config = dict(
    n_layer=25,
    d_model=64,
    n_head=1,
    n_kv_head=1,
    head_dim=64,
    d_mlp=192,
    vocab_size=31805,
    activation='swiglu',
    norm='rmsnorm',
    norm_place='pre',
    norm_eps=1e-05,
    positions='rope',
    rope_base=10000.0,
    rope_fraction=1.0,
    qk_norm=False,
    attn_scale=0.125,
    bias='none',
    tie_embeddings=True,
    parallel_block=False,
    init='normal',
    init_std_qkv=0.0613,
    init_std_o=0.00867,
    init_std_up=0.0613,
    init_std_down=0.005,
    optimizer='soap_variant',
    lr=0.00781,
    lr_mult_qkv=0.7,
    beta1=0.95,
    beta2=0.95,
    lr_head=0.0112,
    grad_clip=1.0,
    warmup_steps=200,
    schedule='wsd',
    decay_fraction=1.0,
    decay_shape='linear',
    final_lr_fraction=0.0,
    batch_tokens=32768,
    seq_len=512,
    doc_mask=False,
    train_tokens=132500000,
    steps=4044,
    dataset='wikipedia_en',
)
Each number is 500 + 25 x the weight over its row's rms, rounded and kept within 0 to 999. Layers, rows and columns count from 0. Numbers have three digits each. The size before them is the row's rms in percent of the matrix's.

# layer 18 MLP up, 192x64, rms 0.233, rows 0-99, columns 0-63
113:534517465453532492485476474529526482495463503545472487495486527527505527505468506478487522509550497476495483519485529478536504500480515521522445525491518465538528508511483459503482507544467480
100:494505505512500544486491531472481505492485497496480497513465471495504478523486477488482472520484532535505494518502519502434488455458439526467528521555502514473506467455519481548490481498500511
098:462473499516490512505514534445548483508555510546496518453487511521490512467482501540476501504488483472508530494500504503514462464503521487493516502506451485520457543509503525487526545492535513
102:543512493499516511485500502514484497455453463499538505473523473484533525492534534487494493511445466508508506505505480497529503487474523549459511494478496485507515529536503516557506529533442509
105:529506496525519509559501553510482485523496497530473486471477512544519498474469497502502465536525470478483488550540488507459451506484495475481531515465484477505501472507479512542497501513507456
088:491529489521559488522466492512494490522450498545547503534529495503480505494511471493495531526510521518502513523531518480498488478495493443475503493503502513470511436499439498513467469471523484
103:490532493504475503462519457442506462480468477469497516496507509507508478493511515525531509511535546522494491488499486483561503472531493499479523513557494496460531463472544503481506506502539518
104:549520517469526510494529521517434499507460497482475522500556503523466507521514530514544508496520476531516494513524537475481457487480475487532508509495509508519483483472530493517491474526476450
090:427546490512480499495503500538530497503539477466496539511532560462483495470489536485517503499506471499470520532476503524499463497524513518474523513505469487466502487459491541475497493488493488
121:452498500543515527482544516466483468521530506487509501497486505513547513502527523482463521501478534543504503474497488535540488478539498487520463502503551468487449495530497475484501507544525505
101:471503499502503496496461481496491526507455479510512493526469481519521500523477494532506523486487496482498438473522472529490487484548540460523549515476483467505532517511482472493535466438528517
102:483522502469472521526517484476494506523479525535458509482478487497525492500528534493498477504474496511506483510532532580520481552563501486501478539514515531518499469502520534524469476502484483
097:485504503520475553500488484508491532514492458463484515516535505522449520460520495519505498490543485522482515490514508561507520490456480513494434525526514491503483456528504476540509480494502529
091:506533458526513457517541480483547506450521508526478452501484515512544492510487532512495482479472472495480475479490496531481536483508468465450544471511489499494499469532514534481490503501482485
097:496468471498507505494455501498481505498454470506571498486482493544462526483501517507479499481451487507523521505499533515479453492506493513486577511479498512472502456518499512518521500472528468
120:473497528547521520551504520486485472499505520491511484479456505493464523548488517474561513493540448458520507524475509511513508502509489509511563478447506526476499491526512494493505519487503490
086:503473516497535445504528499500504511552493506493491506512484449488543544508481532540501523492501529524487502515491472480477479527512530505506482479493464496499545495559489472550482502549499528
101:470517508514504486501472470510476463485508491494519485528550532527466498506532501502538493506494483455488502477504527548476473485503490514520524530478514465483548521469540550556488464481495512
110:501547487486534512480512486512478455483483479464477481503520488476501542549493490467535485484492544489486540464517517504499473526513524507487512532466525475539503493514537496510495550548470477
112:501510517528479507516510529483503489455469499475491513498501490519503572486487555490463460516539543483501488501519443505537483468484504477491464491481516522523502461526505502550473494472493502
104:506498498506503504501542490541504526511481517512481486509507508448484494492455508494517514488517480531493473535499517535508499463499574537518532473539523528482543490462512528466535492483547519
111:468501513528537511538461470527472514529475485541508484476467464551485485478513481494465533535503493501471489478506481506508483456500515537498504489518512476499531526477519484529523478429488497
101:515535519462523465495500552484445528502488510522505519504479494524480474527524534501521493473533472506502524516491493548526507501501444541516483491448501496538501542529524489481500498509541483
117:500516512482467512498504543532494486497523465479523515548486491494513486515472490503459496508470544525498468454491494518477506517428509496520470515513512455497468561498471495488461486505535518
094:455464541525515477469496504493506519491525553519532491465498481489455557529491514458512481474485539489499509538481489497474493468464504501452502501521532531510496472490520495482500470531486523
119:546491496505513521484500510477505473485497507486493466428529525474505494501471484519531519518517494469535487494491448508504508518454507551542500543436479527478488478518506505456512502511501495
095:506497490476481520505532515500472497487563501494494497456492514505518493527490472531517497537500475480461454472483506527467553518497474482509497496492515487513479446478506443533515507546480544
109:514534479482484481486469458482482495522481534536488489485444490499542485474515496525515484450510498518497556521551525455507505462506503484506523530464462509482512489513515520504487514545473511
099:525417502523496534495504462499534492521480506528538465475506508511507486503482479516514503487498470506511515519454503495460501537469485472525496525511529537476521512526531553504520524540503528
102:488483479492455527508533545505484487514531486469478491543487464491459502497518510480523521479449499458494508512492462444461466496452470513535510499473474520499547487532521504491501503495504505
103:534541507550470473461512531492538483517511501481536537478472482481453494486504479471474472538478534540491534489543499513514481477481506502451506482499497488502526510514492455524503488482473473
107:520538502477520469507522484474473506501514492511460503507491483531497495521481514488558498534522485482516517486545496510521505455543505508473494461475538501433513535470473492483514512530445492
108:525456497501505517527549502499508508514508488488518509475525511492499516474552463495537483504503474467543495492487529480482520512549534510517504444468506469503527564468499495457498536478489511
098:509480507512500493515496556527476468468484466450467501486450493487509498461484564510536485497522497519467530511553504481523489505473503522495491491490512503475474520533539490500465502520453511
102:504465493504509513504481513486541524490496503527523502506525488514510519493551472532492517507549515496546558497488467494540453464493486510487480471536519441478526488465487529481494532474503523
094:486492498461543506475497473508506478482565503472488551513500496525535478521498503432469451496498510465510476500492510502486539447505524505496498457500473502534483517503542532516497489505489481
103:487521528514495527524541478501468472480511485466464496478512498473536496506492540482500490529517519549511538465490511487522494531526507532457513495489554527505511574483480465503484525507482494
106:534513481501492542521471492470535492517488488485455513521520561516497530465462475512484509542494522471463471499497484510459531492521462504475496499530485477523445490525482469528531522501493513
111:480483465528514472468497534494541514465524513474510505530507509485557491492501536471464478510516468543504486496512464503504511529562509493450538519482510527538513513518500504471540486503482482
096:488519465466512500506529468519522513472506503528473497504497510521534513508516508462524503528528487494495524527545530500481567497504553488521508468480501483524545536503500526438495503502543530
099:504525568527484548495520519517520521523457527494440490509505450500490512497473451527529490500458516506507517505514504492461493481487492508493474468504557501492479481503485516454504495484517531
092:502505553482511469502534522523524519570497504492466518518472476499485477530510453519514474462494525514494531482486524532494470519522505513518486532455499464493540505550498489511528527505488529
080:467497462513483483477519461450520519473448494483494501463533503550499494502493519492486513518512506529502488463495541532494435483518499541479496493505521530480452520477525518534508530522495500
104:547523493548491511475467515497541500497509493526506520453513490527516514529496471509509543507518504508508534509482487485513491554527500476513478489511521468486506550533528507524526535457553537
095:478542494489501495491499487491513449493505507499515454503499476503447479509478515504525496497491487483471514506521528492549545480430461449517511515487460510529510441485508467495493480517475512
094:539487550511448498506509509519471516528552472511506514527573526535494517475528438465499483479473507509526494527496490506512515498463509544513465495511517484508495493503543484511515512509495503
095:497486473503499544482509460459481485477485513515494474489488466482521478539507514480469478520511447498499484464502528495499513501531484490472497496532488548517533546517471494488448461531542539
112:461479457486494496491500510490487463485474528516500519503497519529405512525489473489508487513515506509484491487504527504507508509459499487550484485490465493539479486487448511473463545500471536
097:491478500529503500490481519496470568494538523455462497532518478479517487499497487493460527518500443492509531517485460504529510482483471559500531528476488526516490487506471491507493540451502491
097:477481488498524510523468456508505489513521476478488471527545480506522532501516495509552509547510552465500492522525475501465527474518477523531496459493466470500497494502441508493480500452475512
105:468465526479507521487495534494504525495460515506491496490468478486523517527583495537521493510554505504484515499557521515502509529504458465479488505462503499490487545480525509495512482448498487
096:551473481445505540518473519467497488516531475519545500479556491466495511499505495492487549480472465518498515505519499514525526516467460498473504468494516494524499530491502508473498451453516498
107:492493478528466484486465500524484470503510513499473499494504519436511477497477451465529509525486503507489520526494499541515478520486497551529550505507506514504471453557529506518489500470541465
092:481456530512488512500502502468517530498522540488496499511527491483545510500562489471529465486468472488476498502466481557484523507535494499525490485495539510533534459505514504476489506542453474
108:503454465525519487510456478524519471478512522536524520469481446515508499474497566470509511475453499504519517511502527498527520492518523517456464464505476503479482487520526516500498521546482486
106:503495465491483555508506485492528485523515503477526476518537511497488510514511488462486507506563479507506497497485526467450509491457487526531466506465467492487503552542499501497506464446502543
105:519492494516519469507495513531479513518522463496523518500490489481504480500441508516471522454527483534516471462512536475526477470488488495563485531486530502498511491513486504477485479423526472
102:481481457578480525470495505522483512480513486514478465514523540496506530482498473551494528489498509518486500512497535446483469487497450495521522491482495450516457470510507513500501510460507509
095:523500484489454497495525482526495539452538504503474542516491478492478489487522533464500528501538511454486487506479480544524520517501468528503493505494532466553470483517520496517538465459526496
096:494513470492488531513511468523524517471488497476496494482493530471512504553518505458545496524489492539502553524504476557466457521516484504522536480506470495456485461511532542482488502518504512
092:447544552519468513509505490526516507443501515469537498479556530509491528494528517521490467525482482517522508477489517469524543462489478519506496516474494496486507526489501513524450477501524520
093:501539497480470530565527501524490487476495498471521496522475502488500476498499517483484557499512493487492444509520523531508480467474491483540479521546465473501495463462547505486503463531510482
118:506485483457514513471547533518507475464531517434529549504535479487470550508491506535491519500495511502484466472473495496500462536452504497460485489502499481537493493485480507462488516483499515
094:507491486521504489492533457541539521508490496495504577484492469520498495476488500521526509488496538497485492494462510501452468487508484476527450474505480487510466545518511508479497528506434471
105:537518475503532518478504479498555466491458477525478550499504509515503540528509516542505486527507519467499503487529477527492496556495515525516518456471533451486506533540486488480503491484478487
098:499484519522481538494525481491482510491525497517479453480505480442545473484480501452505468456512492552498508471485500554452488509514451517519480496525519525500488487515486524492494508515534538
097:560529495495484469416495487502489531502505503496487518483489494491491487539489505503512488480515500457496513454510541529506484454498509497507518565516495471474492481466509477514495511455525535
109:475496500506498487495472447505555518480531527556499506511527523541479486531517527499512492443532500490457513463493478480496488560484503506512477514472469472515518485492456534504493501489518511
086:532503523528497543503493506501528517468485472511522481482480483493526525489531512510519469539478492477492486474465515540461481480518486515466515494527493479502565514503569532454496470515493469
105:456491498473459505515470500511461499510494509502471479507524469491472486568532498460486487490481488549532508465487488473506470526524514536580485535530491500503520511484512522497490518481493501
091:467467465510535512535471481546493477545495476503466496496467512500476487506479534461502530502503521487508465514527501508469499523530489522484464528496509507517436471490506502495546477444481508
107:560507475538519459543479506491508473487515493529539470528506485510514485524498488509460495501500529485521484518493519497470506484491481491493467487523510497535559461500466503539479494551549529
093:505513524471443476544551487529492495523487522486497491503510466473490523510504471484499485505533541537532468482491468499525518483526483499493484538500507474504504522430540503496529502463531470
105:479502519524528511521488503521498540511520523478563512485493506483449518452523509509553488479519455505519469504542527494520501542509489542485465442504482486476486507491492531511514485523477521
104:476543485457496524499508469537519527465466538476511478494501491493460504508502505492513534508516514511464553512505512487439480521501512537485520467523509512504461545519456488485494515516451516
095:498484503503536490486483460488463512473477543498489495501480488514535488556496476475500458514480485520524524506528499551470529493469496459469497500455549506514496509489559530512510469524475517
105:498487526474513492484545535497481453546508461498488496512505525530513497500458488477487497531489475492489478531520518498460512463455497506521493544483521506556476530488478457545538498491514478
090:497506491516502478493447497495444465505503524566541507544524483537525508467509499444536472523505521494522502519520463492507490526473517478497519520457455522491472504479497508521477491497486509
088:502530490504492534505492504483483526440499493550489514492467508492538478499508499513512481522526497481541481538507510512488545507500504485517554519490498531453523462449540519505485493481565503
091:485454511501475482499511477520493502489536447481485511515452540520530514507496467477518479497474481528496551479484514520505480474502498483508550487562542480477482470505515505472460519482493539
092:508510532503489493473503473509509525478501493501473543492489488503455479550534500478492463492492537492478506479495505477467435508489470496498485492487482494474518470507474495565502474506531577
109:525517492504496503476480531521488515560469515515538487528499483498518503483508522526506496500533507506497471472509529511532476565500480504515434489528525473507479518502489512459525470501443546
087:494516542488528507475518486510518473493492473469510484475477545450519467517482584518540501527526516496508476549505508466510481489536496514509500480537540501459496505488494528490502500537495503
100:521544484472477490530511484519497523501488492473465531499534521499482548499491504499448481509485535524520467497494509490447496523498431492491546460512494462525523531516502482537526500532501490
108:520451491485514526521515519530528500436539492498510494480479515485525460452513535457520505530466484489462486483505468508534478509506507547509452507477538517536482484498496472484530506500499499
097:508537526485524485485506506499540508503481492516486510452482486481481507501457472494518456535462507494494484523529491535490497463459547466504514561505441520488493497500495495469491489556518484
103:499489497492475471505487460484500476500483477488485523532447518483497511532530435528463491504473495506510544526470477485486510517487466531473475533515455497450522478514508489457536517513520478
094:515540508511459496529516450434538497486513481493469526496534520504483498493513482479508536466478491510465496461457474536508517528454508469483525505492498506480497516514464470469527521469510519
094:489512500494520495526507503537492517473509490491541462474528545460534533506493532480543492481539430470499465504483510514473487539483502512514500489484514487485518542469513516518452494474489462
103:530554507507521480536502481542546491496475530520527512509510482475509503485530462455479508522535516507506510493529488515473492528507491504503566511469461470504499524518494510474516480429504498
093:495475538524492496528470533447504510502488486495500504526520507498497522471470522466547513509488506488471517559520482479494525500476485470519544481555469513551526500489462511510506489487554496
116:506502539524494429473487533510482496473508516504511523495444453498473530486559546504500478501481538534474471498539497518531506509494518509476516523480478495513502491487462512491469504507456518
091:513539515476479460514490504531482520467483473528555506507490522509493539486446506476483528457470508515463496523540499473474490487456517511513511490455545522480460509505502520501502521528515530
108:472489509507468541469534524489498464531469491489512484556525530485476511511511507480492429493514446477493525514479468507479502547514498484481526501548503534516506531502538467496519501494501521
104:508507452476480521535483526503499493506463485493513519446502478521503491491516534511476502494469490482483478539520492486470476495503516480569543473517525480507482528444523531465472491460473518
090:502469508517520494505500522478525492459529496476532494502463483485459548511492520489492498540447507528474528489481552476490526543461497472494517492500504526482458532518530534460498517492537495
099:496505530497544524510539524497531493503520528469510462544520485489497471476510484500488495506487485532471480512444465530528567485480506482491534491516476498531485475513513549519521503489547472
091:478524505503485524526465464512482546517509453526524503451440510491490465485467465500498489496506480478503491516505495553527525517482551540488479498533514523495454535505486511527479508512493517
097:546518510469498490470476500507527490475430478532460452534448507470489481501501501503465478523525492526502512541506516509455502498460532518493489543481468506516491495516492510509463480531510501
101:510488551466493541455557518461489509473498504487494490487486455464542454505470462488514476508500511495459487460516523504489499478519481536522492472543492501474489473498530530523483479497516503